Weights of a small GPT-style language model, trained from scratch on English Wikipedia.
Training: 341M tokens, 10410 steps.
Each number is 128 + 32 x the weight over its row's rms, rounded and kept within 0 to 255. Layers, rows and columns count from 0. The size above them is the row's rms in percent of the matrix's.

# layer 5 MLP up, 832x320, rms 0.0549, rows 231-265, columns 256-319
size [ 85 107 101  97  96 104 114 104  84 104 106  95 112  88 110  94  92  98 114 100 109  96 105  87  87 101 105  83 100 105 103 110  89  93 107]
[[156 168 163 144 132 131 126 135 140 178 130 178 102 171 111 154 161 145 109 132 144  99 109  93 128 154 163 110 157 138 132 176 148 137 154 124 122 143 135 134 106 107 139  87  68 142 169 162 156 177 113  62  77 132 145 163 139  90  53  28 141 152  97 158]
 [148 151 133 116 119 146  66 116 105 140 139 184 146  91 148 157 143 138 156 111  95  89  53  93 139 174 142  81 127 103  95 112 177 125 150  58 101 154 106 135 146  88 158 100 156 177 164 100 100 185 114  94  76 133 119 126 112 116 109 196 129  56 127 158]
 [122 145 119 144  99 165 162 162 118 106  59 148 161 151  54 108 149 145  91 147 124 113 110 117 159 159  98 153 115 132 126 149 130 150 127 202 124 104 167 128 108 118 137 146 138 180 142 148  72 120  67 180 152 166 147  56 135 123 120 140 108 182  87 144]
 [ 74 155 143 121  82 200  93 145 115  71 167 115 112 172 158 127 129 116 128 108 148 179  65 132  90 105 114 153 138 136 159 170 155 118 176  75 211 130 150  77 134 202 104 157  92 101 107 194 119 139 125 105 164 152 117 158 100  87 125 117 126 140  93  61]
 [156 148 146 141 156 116 181  86 148 151 189 111  96 146 127 131 158 103 105 113 174 128 168 144 183 142 134 128 165 115 119 109 223 121 154 192 106 132  69 109  84  99 102 120 141 121  96 156 126 126 101  64 136 141 171 104 100  65 103 123  77  86 134  83]
 [121 209  95 127  98 166  92 110 131 167 113 142 162 124 138 183 180  75 217 140 135  44  44 178 117 135 149  93 155 119 126 103 121 134 119 110  56  69 125 129 133  90 114 102 123 102 133 190 112 111 161 110 173 133 163  81 113  99 121 101 123 131  90 104]
 [136 131  99  94 143 147 162 118 136 136  52  97 157 159 121 175 122 117 175 194 118 147 111 134  85  94 115 131  82 111 189  85 117 123 134 165  90 139 217 119 125  98 136 169 135 206 100 159 164 140 135 137  69 111 102  80 103 130  75 198  86  96  90 162]
 [124 166  79 135 196 103 188  89 131 111  73 118  72  67 153 127 134  90 172 157 135 175 100 151 130 169 132 136 138 100  94 138 126  93 121 137 132 110  91 140 136  51 112 165 131 144 197 177 114  92  41 143 161 153 153 129  90 152 105 111 112 121 106  82]
 [118 157  97  76 140 112 128 182 120 147 139 105 180 143 158 182 109 114 125  58  84 136 126 151 153 153 116 152 128 156 132  75 126 110 138  82 184 141 124 162 130 127 132  83 103 136 178 130 135 137 148 173  97 155 144 105 168 115  79 152 151 144  99 156]
 [125  97 127 171  79 142 150 123 109 147 152 145  50 159  88  77 179 119  97  87 137 135 130 123 149 165 147 108 175  99  87  90 189 164 216 176 118 127  77  91 132 108 134 112 133 107 131 133 169 101 116 126 108 105 135 101 156  72 149 152 158  92 161 181]
 [143  86 151 125 175  99 104 129 100 134 142 187  67 113 174 114 164 136 143 159  94 126 152 158 122  78 137 153 160 133 101 128  64 126 151 172 115 189 154 116 181 152 160 165 171  35  94 125 119 130 164 164 132 113 103 114 116 177 111 142 160  82 116 132]
 [136 171 153 136  97  39 140 179 121 152 132  98 132 148 136 125 166 115 120  79 153 145 109 161  77 150 136 140 141 133 125 110 137 146 186 135  65 161  47 185  82 170 158 124 155 114 118 115 169 135 185 169 111 159  65  38  85 122 105 150 129 143 162 165]
 [165 116 141 133  94 190 150 149 124  97 133 181 123 111 130 139 155 130 132  86 118 132 129  78 125 158  71 123 133 122  53 116  83 207 115 108 114 171 152 102 121  69 160 156 159  69 156 117  83 105 132 101 117 183 121  54 140 124 114 110 162 162  81 127]
 [163  83 140 123 145 116 161 153 117 113 147 125 115 123 119 133 132 162 210 146 161 166 111  88 106 117 147 157 130  66 109  89 141  77 139 134  99 141 114 169 127 180 120 118 145 128  76 144 151 156 117 136  95 173 118 147 185 148 143 171 155  68 161 188]
 [117 131 100 143 126 148 140 115 111  83 162  83 131 227 161  89 125 117 145 143 105 133 121 110 111 144 129  83 104 106 160 152  93 160 134 150 122 155  88 109 113  53 150 144 138 125 129 146 139 157 134 197 127 108 125 108  99 116 123 146 149 198 116  97]
 [ 93 124 127 242 170 184 135 153  75 144 155 213 119  72 138 112 154 107  66 117 137 104  78 161 120 132 107  87  74 179 208 170  62 116 161 110 137 130  98 177 129 140  92 143  72 130 170 157  70 158 177 154  83 143 122 124 165 178  69 145 157 112 127 142]
 [117 110 104 165 137 147 129 112  77 104 176  99  46  83 124 132 117 118 134 141 149 174 155  79 145  77  83 158 118 136 193 125  51 130 169 124 154 141 138 139 110 132 111 130 119 117  85 130 109 191  96 113  82 110 114 156 121 101 124 132 136 107 108 165]
 [149 108 150 128 120 184 112  91 146 154 105 155  95  96 152 152  56 110  43 141 143 158 142 124 160 134 105 172  97 146 201 181 102 135 189 188 127 134 149 162 106 162 102 157 161 103 111 123 100  80  50 119 133 174 108 146 163 152 138 131 128 100 145 148]
 [115 126 110  96 188 146  97 104 115  98 109 112 136 124 123 141 107 141 137 153  77 197  97 106  75 107 101 118 116 146 125 145 165 119 177 152 156 123 156 153 247  74 142 132 127 165  77 112 119 135  78 105  77 134 122 120  81  80 126 127 174 164 122 137]
 [ 37 138 152 126 148 131  77 142 169  90 147 107 145  92 109 161  94  99 154 162 151 199 146 126 135 139 116 195  82 132 162  84 130 155 102 113 136 127 131 131 164  81  74 207 103 160 137  74 147  84 114 131 152 134 188 100 152 115 140 138 175 141 121 150]
 [152 159 130 141 153 130 169 116 159 113 134 135 154 116 129 138  65 106 179 117  73 144  94 150 146 119  98 155  84 112 116 173  98 114 105 143  54 128 136 139 118  65 168 162 171 114 144 161 104 206  98 116 124 165 105  74 118 183  80 122 169 110 178 142]
 [123 196 107 139 165  69 171 135 114 181 119 108  96 140 112  76 131 157 122 170 175  93  49 106 129 138 181 116 108 119  61 174 150 122 144 101  82  95 199 126 133  85 116 106 179 101 112 150 141 157 140 141 131 150  52  63 160 119  96 157 137 139  31 128]
 [142 123 135 128 148  59 138  94 101 143 128 171  80 142 130  94 137 114 124 140 118 142  89 147 111 101 100  98 150 154 117 103 133  85 139 202  98  93  81 189  94 170 186  92 101 136 165 126 114 201 106 119  76 128 178 163 166 137 157 148 133  97 166 129]
 [153 107 112 161 113 147  95  88  61  80 153  86 122 156 108  98 155 161 159 100 116 166 160 130 140 128 144  89 106 112 135 155 171  88 101 123 142  93  99  79 151 128 148 116  69 166 171  61 104 182 134  81 132  82 181 146  95 122 137  60 101 119 123 163]
 [138 136 128 181  94 150 127  87  84  88 171 156 147 145 137 140 162 149 121 119 101 122 152 109  62 143 145 104 132 158 141 200 194 134 107 169 166 103 111 127 161 128 115 176 127 140 132 107  98 118 120  83 165 103 107 103 122 149 120  84 157 105 173 159]
 [164  74 120 153 115 170  78  95 111 170 119  64 109 166 140 107 165 104 128 146 107 122 167  97 123 170 157 113  98 148 172  98 161 115 152  83 114 130 174 161 124 160  89 133 103 125 141  65  99 146 124 131 140  53 178 125 119  99 109  68 124 118 160 213]
 [158  97 135 128 102 158 132 119 180 137 115 129  81 153 140 136 132 152  36 123 136  77 122 124 151 173 120 188 118 145  66 108  99 126 133 133 188 141 126 184 120 116 143 113  96 143 124 120 156 118 132 144 151 168  90 105 157 110 111  87 185 110 142 105]
 [109 100 125  94 235 158 145 150 158 118 107 163 171 203 151 149 133 111 164 141 119 196 114  96 163 138  91 166  99 139 160 104 135 103 183  81  61 186 133 125 162 105 101 101 166 105 175 151 155  66 174 121 129 129 125 105 120 103 143  89  79 172  59 129]
 [160 127 155 142  82 156 125 142  89 112 155 180  98 119 167 117  78 103 130 103 168 199 161  84 178 159 123 142 121 146 122 120 134 145 114 154 162 115 141 105 101 107 109 175 103 132 165 167 112 145 112 167 121 163  99 160 123  85 175 107 150 155 143 141]
 [ 72 112 150 113  98 126 126 135 116 131 114 129 211 103 143 114 119 106 176 115 138 130 179 105 183 132  76 118 143 144 156 126  94 116  87 142 115 126 141 103  78 123 125 136 152 123 128  98 113 109 188 178 119 100 162 140 140 119 147  85  63 144  86 150]
 [132 107 117 181  99 154 155 133 113 121 137 144 145 112  61 194 125  96 167 127 108 163 212  83 176 169 137 106 117 116 137 110  83 170 104 114 197 107  99 109 140 110 138 114 125 122 173 125  97 120 137 118 174  97 177 140  88 103  77  83 163 124 105 185]
 [127 114 106 156  80  71 139 117  41 129 120 125 115 130 117 119 159 128 103 112 176  51 128 121 180 151 164 110 142 152 183 114 130 163 175 122  66 165  99 117 139 132 143  77 142 147  19 144 171  81 186 115  87 158  78 118  91  85 123 135  78 123 105 152]
 [127 129 126 155 108 122  95  85 104 131  86 115 161 106 148 152  94 138  87  75 104 118 186 124 152 154 153 152 136 103 104 142 147 209 141 148  91  79  51 136 146 140 113  87 166 124 125 139 134  68  88 148 100 122 133 134 176 122 132 202 154  55 182 125]
 [112 145  91 105 133 131 112 162  79 131 178  84 142 128 115 174 113 133 114 181 106 129 172 134 113  73  79 148  91 131 128  94 110  80 122 180  95 149 139 109 147 174 132 170 134 170  99 118 105 146 154 114  87  92 126 125  65  94  71 104 123 158 169 128]
 [136 147 154 121 214 121 156 148  90 141 140 158 103 129 101 138 131 154 118 115 142  97 177 128 110 176 168 128 115 105  81 197 113  94 144 156 147 114 124 103 115 130  84 127 141 120 191 158 139 143  95 145 142 100 109 133 108 130 148 100 168 113 107 131]]
# layer 5 MLP down (transposed), 832x320, rms 0.0744, rows 231-265, columns 256-319
size [ 89 106 102  97  98 107 115 105  81 105 108  97 113  91 108  95  92  92 112 102 107  98 104  95  84  98 104  82  99 108 104 111  88  93 107]
[[167 146  99 173  62 121 114  71 147  91 164 157 125 128  71 129 120 125 171  99 189 120  69  81  70 113 125 135 163 138  94 153 144 153  95 150  97 112 108 141 150 172 135 188 110 113 103 107 111 157 148 117 123 143 150 147 128  93 107  96  69 147 144  63]
 [121 119 146 141  54 146 143 102 157 154 180 208 140 150 133 121 140  96 110 149 117 114 150 156 123 138 136 126  82 138 182 139  87 114 155  73 183  71 173 145  94 134 131 123 130  95 110 144  92 173 118 147  38 128 144 175 190 185  82 106 136  84 173 159]
 [118 103 107 130 152  83 180 115 126 143 171 125 150  90 161 139 152 116 163 123 146 168  87  61 156 132 170  75  77 166 130 152 105 108 149 186 127 104 103 194 125 141 131 187 146 156 158 160 176 119  55 111 137 238 103  74 129 122  87 181 113 143 121 142]
 [114 118 151 178 145 131 138  70 115 170  85 138 168 135  86  87 157 107 101 151  96 137 147 126  86 156 156 105 140  74  87 107  95 184 122 122 108 105 173 173 152 122 156 106 159 150 163 130 128 132 123 172 159  61 133 118 110 109 195 119 148 144 121 116]
 [ 68 119 141 165  84  84  92 178 209 150  71 105 137 123 115 137  94 117 134 106 135 148 116 112 131 155 149  82 116 112 141 122 175 193 135 150 200 135 125 129 113 172 145 119 105  67 147 119 116 127 120  78 139 160 100 124 129 148  94 137  91 136 129 109]
 [204  91 137 173  92  55 121  99 154 130 108 129 135 125 162 206 105  67  91  70 121 183 108 129 108 159  50 139 146 132 147 182 133 153 165 128 147 109 118  93  92 124 187 133 187 124 150 115  48 115 132  37 147  90 101 109 154 126  95 145 127 159  85  73]
 [ 96 119 155 160  96 178 137 100  96 134 138 125 123 187 116 144  90 106 149 130  89  95 146 142 131 111 102 122 109  44 146 147 123 173 113 124 198 167 174  52  99 132 137 149  94 165  63 172  27  89 110 133  68 168 116 114  99  94 127 158 109 119 183 127]
 [168 151  91  89 101  95 165 156 135 135 165 156 157 123 127 207 148 118 106 123 103 102 146 126 104 138  93 156  62  83  67  92 103 135 176 151 165 138  59 145  93 181 180  96 160  95 130 141 144 124   0  59 107 162 127 115 104 148  66 155 143 174 136 124]
 [151 147 158 166  61 199 106 132 114  82 124 137 137  67 161 110 120  63 143 222 125 107 153 182  87  69 145 117 132 108 110 170 115  75 108 136 149 189 119  86 124 131 116 217 154 183  63 137 158 170 107  56 128 111 139 138 107 203 148 101 120 161 170 121]
 [138 148 111 159 153 100 140 144 140 137 148 100 177  70 156  18 138 140 102  93 136 143 134 164 109 146 204 129 101 136 101 184 135 208 158 120  89  87 162 179 106 140 119 139 101 127 138 162 154 125 108 125 177 195  79 114  98 115 102 197 141 164 105 136]
 [140 100  79 119 137 106 118 152 115  84  87 169 121  79 201 136 134 132  93  96 136 101 117 111  55 112 141 144  88 128  74 168  94 135 211 114  94 145  75 149 124  69 129 160 116 162  75 121  90 134 161 113  99 137 160 156  89 110 122 122 158 149 117 124]
 [164 120 100 126 101 122 112 151 103 148  84 119 125 113 126  95 146 153  75 122  95 138 138 134 128 173 143 113  88  88 102 122 129 108 180  93 171 112 143 137 112 156 151 202 161 107 109 112 151 161  86 131 162 130 158 164 129 109 140 121 116 114 147 107]
 [178  80 115 125 116 112 166 174 130 158 142 106 149 147 172 102 106 125 114  73 161  99  98 179  98  84  87  84 178 150 152 105  57 143 154 135 151 167 117 103  63 151 117 137  35 102 146 124 112 106  99 120 114 112  68  73  82 116 173 114 195 155 192 178]
 [ 72 125  97 146 123  94 146 162 110 108 207 139  70 113  99 124 113 153 163 135 147 140  75 151 157 146  83 157 105 157 113  96 112 127 149 122 143 171 170  95 112 108 144 104 155  77 117 144 123 167 148 154 129 162 134 111 217  94 111 169 197 121  88 183]
 [129  51 174  73 125 106 137 116 130 146 157 147 139 124 165 126  96 120 116 134 159  98 152 148 151 154  91 132 139 152 112  91 115 143 192 168 153 140 159  67 115  48  73 171 127 137 124 128 125 116 144 149 173 128 113 174 123  98 188 122 126 121 168  74]
 [146 121 167  82  91 139 130 120 112 106 113 144 169 176 128 129 130 120 115 165  96 117 151 111 128 190 130 169 178 125 113  95 170 117 157 186  87  94 134  58 114 128 144  67 132 109  78 137 135 152 126 112 140 144  90 149 139 104 162 103 169 111 116 193]
 [107 134 182 122 145  58 156  59 151 133 108 202 128  86 157  31 155 127 134 152 127  79 174 114 149 100 113 171 114  76 107  85 189  58  97 135  89 175 161 117 153 129 136 161 127  99 176 152 116  97  79 149 128 151 115 129 163  92 151 187 121 128  98 130]
 [110 134 102  62 143 143 186 117 150 102  88 149 155 168 129  98 143 191 141 122  91 120 123 136 124 113 121 120  95 109 101 118 137 124 127 162 116 131 115  98 142 125  83 154  84 107 169 182 139 141 149 201 110 115 135 120 116 168 132 114 159 153 104 140]
 [156 158  75  78 159 127 132 124 146 128 126 104 137 118 131  95  95 134 146 162 102 105 192 104 183 133 153  98  87 186 142 162 151 120  75  96  90 159 110 103 201 188 130 169  81  79 143 126 133 164 106 171  66 120 180  80 100 106 155 120 104 110 194 174]
 [184 130 142 102 102 122 125 184 152 138 129  96 130 174 188 203 133  98 129 160 120 122 170 123 129 180 142 125 117 157 137 142 172 147 102  76 138 117  91 130 131 128 104  52 143 135 102 133 115 105 162 132 145 146  87 100 103  98 154 134  91 156 123 114]
 [118  96 151 156  93 135 107 111 109 124 137 159 109 125 137 143  99 106  64 166  81 123 104 109 188 110 116 133 165 136 143 160 104  86 122 132  60 163 125 199 142 119  83 185  97 107 168  74 122 138 170 185 145 156 154 139 132 169 170 125 157 148 115 162]
 [107 150 142  78 102 180 169 164 124 200 137 137 130 156 117 143 145 184 117 149  69 157 118  86  97 106  80 154 129 200 166 140 124 134 134 153 180 132 103 131 133 195 111 189 125 128 101 107 151 110 159  93 104 122 189 110 125 151 128 114 202 153 179 127]
 [125 167 121 156 162 116 112  93 163  95 126 132  95 115 135 145 152  68 159 126 125 122 135 139 154 121 148 109 144  88 159 120 121 151 115 130  52 123 139 103 159 113  68 125 164 189 143 122 183  86  89 141 103  85 135 103 130 110 125 165 102 153 161 114]
 [111 116 109 138 127 107 139 104 132 195  97 142  85 110 197 134 137 134 122  50 146 138 124 205 141 185 146 108 159 174 172 123 102 131  76 121 152  89 123 109 118 144  64 171 107 129 158 108  87 161 103 114 156 152 149 137  74 164 128  89 207 141 133 130]
 [103  94 101 209 113 159 153 108 127  98 108 116 157 130  94 114 141 115 174 120 117 122 167 135 108 115 141 131  94  84 170 220 189 144 141 128 151 160 128 134 107 184 157 167  99 151 184 112 132 135 135 108  80 141 141 138  90 168 190 141 146 105 167 153]
 [167 176 159 101 130 120 135 100  89 143 126 155 134 107 134 120 127 161  66 125 134 126 131 117  92  98 133 113  95  91 115 124 108 171 135 174 108 113 136 162 144 108 124 125 163  65 171  99 154 113 148 154 156 138  58 111 131 150 140 120 188 164  74 158]
 [ 82 144  81  84 102  65 150 163 186 115  97 105 179 155 162  87 163  87 150 115  90 115 107 133 105 129 141 107 144 126 137 170  87 127  95 151 104 201 146 159 145  97 138 103 169 121 110 157 175 141 136  62  62 124  96 120 166  89 117 158 123 130 131 146]
 [ 82 101 137 134 154 127 128 144 145 148 162  65 182 162 112 115 142 132 113 158 164 110 134  94 140  99 100 146 125 143  93  83 135 185 149  90 120 136 128 119 122 163 143 101  95 162 139 143 123 116 126 178 159 145 163  80 143 105 147 162 120 149  89 114]
 [ 65  85 117 103 151 138 168 116 127 134 138 101 164 144 115 115 135 138 142 146 101 124 169  81 141  96 148  60 142 103 168 130  73 125 169  86 103  97 133 145 104  92 122  83 152 113 131 112 130 103 108 123 168 132 134 126 130 165  88 188 133  84 138 137]
 [180 172 108  93  96  69 130 156 112 152 116 211 156  95 173 159 145 125 113 110 120 127 141 117 109  89  87  86 115 197  86  99 188  77 112 116 160 153 144  98 125  94 108 154 199  84 138 113 171 191  98 102 130  87 149 169  95 163  80 195  71  80  50 157]
 [129 176 115  69 183 147 132 126 110 129 110 135 181 154 116 128 160 123 126 113 141  91  94 116 152 160 131  91 111 168 127 149 136 158  99  96  70 140 101 142 118  93 159  95  95 162 168 130 150 137 109 179 123 176 136 113  95 121 132 132 161 102 130 126]
 [103 139 174 110  79  88 170 127 144 115 180 152  98 149 144 128 119 131 110  84 122 176  93 138 119 117 143 106 168  90  93 130 149 180  83  86  92  90  65  98  96 107 130 116 143 190 117 117 126  65 122 137 127 120 107 140 139 168 113 207 125 189  82 137]
 [ 78  91 153 142  50 123  86 112 135 135  97  96 101 189  89 175 154 173 145 185 114 109 116 115 174  90  82 149 121  99 168 159 153 139 189 106  76  91  97 118 108 164 146  67 104 141  87 128 129 107 159 129 125 142 166 107 134 115 149 173 170 121 126 138]
 [116  71 156 125 143  85  90 111 164  87 108 122 130 142  76 167 143 141 130 120 173 154  87  65 181 159  89 160 144 139 139 135 122 123 162  92 117 100 182 148 179 123  90 144 173 132 116 110 110 120 102 149 149 124 116 121 123 107 124 166 174 132 132 127]
 [129 130  29 146 111 107 138 174 105 157 151 130 107 131 121 128 131 180 140 123 180 158 154  80 138 112 127 110 183 143  94 109 143 148 137 154 129 168  70 153 189  71  98 132 132  83 159 139 157 121 135 133  98 145  80 156 141 107 115 101  97  75 106 199]]
# layer 5 MLP gate, 832x320, rms 0.057, rows 232-266, columns 256-319
size [107  99  99  99 109 118 106  80 110 103  97 111  87 107  96  87  96 119  96 113  96 105  84  80  99 102  79 103 102  98 117  84  95 109 107]
[[164 116  67  61 114 109 146 125 159 129  86 166 141 114  92 133 163 161 133 115 108 160  89 149 158 100  99 166 189 100 105 117 205 116 102 144  93 164 118 157 179  82 165  72 135 111  96 146 108 110 158 117 167 134  92 108 141 126 144 126 190 144 111 133]
 [122  93 180 118 199  70 106 115 107 136 152 163 166 133 141 106 105 111 144 158 132 124 117  89 119 114 149 125   4 133 103 128 114 119 144 124 168 100 148 145 118 158 111 176 140 145 141 124 118  91 138 129 181 183  46 123 135 120 106 157 105 152  67  84]
 [150 137  92  78 109 194  98 157  97 199 118 161 169 134 140 131  58 158 130 172 178 182 137  76  99  87 120  84  81  99  96  95 130 110 138 141  88 190 179 147 178 144 107 134 103 114 195 111 129 100 155 151 110 115  62 113 108 118  80 103 126  88 121 166]
 [118  70 131 125 211  96 161 134  77 111 149 160 101 107 104 117 177 159 168 133 113 181 150 161 130 103 116 165 113 116  92  54 124  74 152 130 112 164  86 119 136  65 137 125 105  94 180 152 163 114 137 123  88  99 109 197 108 144 148  99 115 176 132 157]
 [110  79  95 162 162  68 146 175 189 107 143 145 127 124 181  98  74 156 127 127 103 137 114 157 147  95  60 168 128 136 218  74 167 197 139 135 125 154 131 110 134 117 131  98 109 105 133 159 116 182 129 162 154 182 114 149 131  80 160 145  90 100 124 175]
 [106 123  73 113 130  96 113 159 142  87 130 188 105 105 144 165 151  99  52  73 134 105 120 152 126  96 129 152 174 122 156  76 174  25 150 117 174 150 103 175 124 149 167 164 123 112  92 166 107 173 122 131  98 153 111 143 135 147 178 198 158  97 102  87]
 [158  95 111 114  85 114 183 137 119  99 121 172 153 123 127 184 159 188 161  89 134  94 117 121  71 100  94  64 136 153 157 110 143 138 113 108  79 158 133  44  76 152  89 105  64 145 164  98 181 174 107 120  76 133  83  86  68 170 143 153 179 144  81 135]
 [134 142 158 128 164 137 120 125 107 127 113 137  81 114 145 165  91 102  82 153 154 177  96 171 165 128 109 100 125  80 122 162 161  46  93 102 114 141 141 117 138 140  79 104  93 187  97  94 174 196 109  75 146  47 115 135  49 139 161 111 167 170 133  94]
 [ 85 110 126  88 135 107 136 126 175 134 135 120 152 128 171 119 113 144  78 185 124 145 118 133  86 133 159 115 158 114 131 102 110 141 138 114  60 134 145 169 161  89 144  63 140 103 136 163 145 122  90 144  68 111  91 121 194 148  78 108 106 141 109 159]
 [150 102 139 132  72 164  92 216 153 145 140 136  78 172 193 167 151  93  27 103 151 136 132 123  78 135 133 158 171 178 115 134 146  92 138 129  97 127 233 138 142 178  82 151 126  93  80 154 102 141 145 144 170 142  78 109  98 175 141  88 121 174 117 121]
 [116 105 144  65 109 149 106 101 128 100 112 162 147 141 104 109 135 150 161 124 184 137 161 138 130  89 186 157 139 113 104 120 114 122 148 157  34 199 153 149 135 149 112  91 163 128 148 153 133 130 163  91  68 111 163 100  82 193 202 135 137 130 144 115]
 [ 61 140 159 165 124 127 183 119 171 131 121 121 109 141 142  96 145 122  92 104  91 168 128 167 131 129 176 151 106 137 182 111  84 170 178 121 101 141 175 146 164 221 116 119  95 125 118 173 132 114  71 187 138  84 103 152 149  89 150 173 146 107 139 142]
 [ 49 120 116  92 132 111  89 167 135 145 170 127 122 103 124 152 104 115  86 215 106 147  70 179 152  87 124  96  94 206 139 119 136 177 201 176 109 195 170 126 143  96 128  95 135 166 116 138 127 129 155 131 200 156 147  53 147 104 139 144 103 127 113  69]
 [123 154 152 133 109 131 126 128 154 185 182 118 152 162 124 155 159 107 143 132 167 140 126 158 156 124 118 119  93 150 116 151  73 152 155 198 134  87 107 132 151 139 115 131 173 124 171 143 160  83  85 117 172 129 171 104 120 131 109 141 143 163 133 139]
 [ 77 132 138  72 132 116  43 121 103 120 142  68 155  94 118 142  46 128 144 171 113 117  72 145 158  73 136 135  97  70 110 108  63  98 143 119 153 153 134  84 150 116 117 129 119 130 107 135 201 133 125 180 152 166  73 129  33 168  91 149 126 116 125  92]
 [157  55  98 139 130 144  71 150 146 166  52 178 139 158  97 134 107 138 164  81 126 187 147 163 111 125 123  69 127  87 184 123 162 148 128  85 150 121  94  90 134  54 133 117 137  83 154 115 156 124 141 142 156 143 208 109 127 149 149 115  90 136 122 142]
 [104 120 122 105 123  86 155 127 115 123 107 132  85  92 101 134 122 146 100 100  95 151 158 169 126 132 173 118 142 134 162  99 133 135 106 148 141 143  94 137  73 111  71  88 180 142 156 132  90 127 164  93 136 134 118 123 153 168 156 124 158 129 185  72]
 [117 150 143 114 160 120 114 139 113 110 162  90 162 131 176 132  84 117  93  92  91 137 110 105 138 122 142 147 149  70 158 124 173 136 149 143 109 107 180 175 175 152 114 148 118 153  98 132 104 118  96 144 133 204 124 115  70 141 142 124 123 135 134  88]
 [131 112 104  81 158 149 117 130 151 103 136  73 165 118 130 128 154 209 128 143 117 171  73 139  97  53 107  90 136 131 145 104 112 168 177 101 118 182 144 106 207  90  81  49 146 151 121 186 115 127 118 143  84  54 116 107  87 110 127  63  85 110 156  98]
 [ 62  75 124 126 141  60 153 157 127 126  86 153 160  90 165 186 102 151 156  90  87 143 140  86  90  88  88 146 137 132 161 145  93 147  75 137  87 137 127 121 200 135  97 165 152  41 169 143 157 187 105 159  81 156 130 106 157 142 127 136 132  92  77 110]
 [175 119 152  84 125 161  62 132 148 158 165 127  93  94 126 146 132 113 127 169 105 190 129 108 145 131  92 105 113 147 201 170 111 139 135 105 170 127 188 222 133 131  80 177  84  94  52 153 167  97 180  95 166  80 122 136 142 130  98  98 200 127 155 143]
 [133  83 156 143 161  86 106 131 163 138 159 107 168  94 161 157  62 121 131  87  96 179 117 155 141 196 155  96 136  93 179 155 117 216 153 132 164 121 127 153 180 126 138  90 126  86 118 129 143 128 135 119 138 134 170  79  95 160 105 147 102 165 145 116]
 [135  97 113  92 128 181  95 117  76 109 127  80 143 149  92  99 147 159 163 131 118 142 139 118 148 102 140 175 121  93 108  98 204  87 142 163 135 128 137 125 115 129 205  89 103 138 155 132 130 112 150 110  89 148 128 108 135  82 169 115  36 116  96 118]
 [119 145 191 112 109  99 113 141  60 111 134 195 159 140 121 158 141 175  84 110 168  88  85 102  87 160  98 166 174 210 145  81 190 158 171 151 123 131 164 149 152 152 105 116 176 117 109 129 129  55 108 137 130 162  76  88 135  66  83 147 122 166 136 160]
 [132 121 122 116 132 166  78 156 152 128 148 124 143 105 155 114 145 121 162 132 129  93  98 107 137 140 139 164  73 141 149  89 161 127 154 109 143 106 130 167 107 115 155 150  54 170  84  74 193 138  76 147 163 127 169 143  93  86 105 118 158 137 185 126]
 [113  90 173 137  98 114 150 102 117 151 139 131 149 112 169 131 120  70 141 111 129 133 149 191 102 106 192 159 164 196 101 174 120 153 106 110 156 131 133  96  61 157 144 149 165  84 100  92 161 169 174 178 142 111 109 172 142 143 115 135 125 130 165 174]
 [ 76 132 145  81  59  93 120 138  78 108 109  82 143 119  88 115  87 135  74 143 147  50 134 151 114 163 114 190 159 156 108 106 114 167 127 134 167 129 152 174 124 158 208 126 105 133  95 191  98 143  97 173  98 182 149 102 108 151 141 218 140 114 160 113]
 [106 119 152 154 152  99 176 131 175 128 123 117 201 137  94  91 102 107 133  76 171 159 197 162 239 106 111 144 129 105 133  84 134 195 123 109  83 143 162  90 128 106 151 141 135 114 110 138 116 123  78 114 163 154 154 130 118 113 141 152 193 103 160 145]
 [125 125 136 151  80 159 116 146 150 168 166 195 128 127 175 148 157  50 107 134 157 127  66 156 162 127 115 192 144 163  98 118 135  93 151 150 112 119 161  90  88 116 128 149 104 105 131 159 137 136 151 157 145 178 128 141 147  78  97 144 112 112 106 132]
 [154 136 154 118 136 137  78 126 142 127 134 106 159 120 134  99 125 154 105 151 111 152 144 140 106 135 123 113 174 195 164 133 120  38 159 195  90 109 122  99 134 134 157 143  74 141  98 107 154 112  57 114 138 138 150 196 143 106 117 142 138 132 181 114]
 [145  84  93 171 115  70 158 190 166  93 195 144 145 145 122 120 156 137 124  72 116 172 122  43 115 110 140 129 138 144 108 117 152 110 163 155 140 112 159 131 166 159 122 113 108 149 121 127 128 132 150 145 137 159  94 113  99 141 115 187 169 124  76 118]
 [ 97  51 129 109 150 146 114 137 116 110  80  92  84 149 152 111 114 171 182 195 112 159  54 111 146  99  69 174  99 146 153 115 101 113 188 106 139 141 164 118  87 107 163  90 118 111 119 149 191 173 148 131  99 124 107  98  96 156 144 131 102 117 110 148]
 [ 92 107 190 128 132 145 167 132 165 252 138 137  53 181 115 148 101 164  49 150 118 125  98 104  84 150 154 103 139 133 168 142 113 129 153  90 143 100 196 103 141 105 143 149 121 142 178 120  97 123 107 142 205 147  90 138 142 142  84 104 142 183 107 173]
 [135 102 111 102  79  94 135 154 120 104 161 139  77 129 165 163 127 169  98 122  64 187 134 137 113 116 130 139 117 131 117  95  67 155 111 114 197 124  80 137 155 148 129 129 104 101 102 150 129 137 135 215 117 143 128 115 163  88 138  58 101  56 119 157]
 [125 149 180 125 101 118 130 119 101 131 124 147 167 107 135 149 124 155 136 212 118 126 162 107 131  93 132 156 154 150 152 153 137  92 152 144 130 144 121  89 115 172  98 145  99  70 156 128 133 151  70 155 143 139  86 134 146 125 114 186  53 118 107 148]]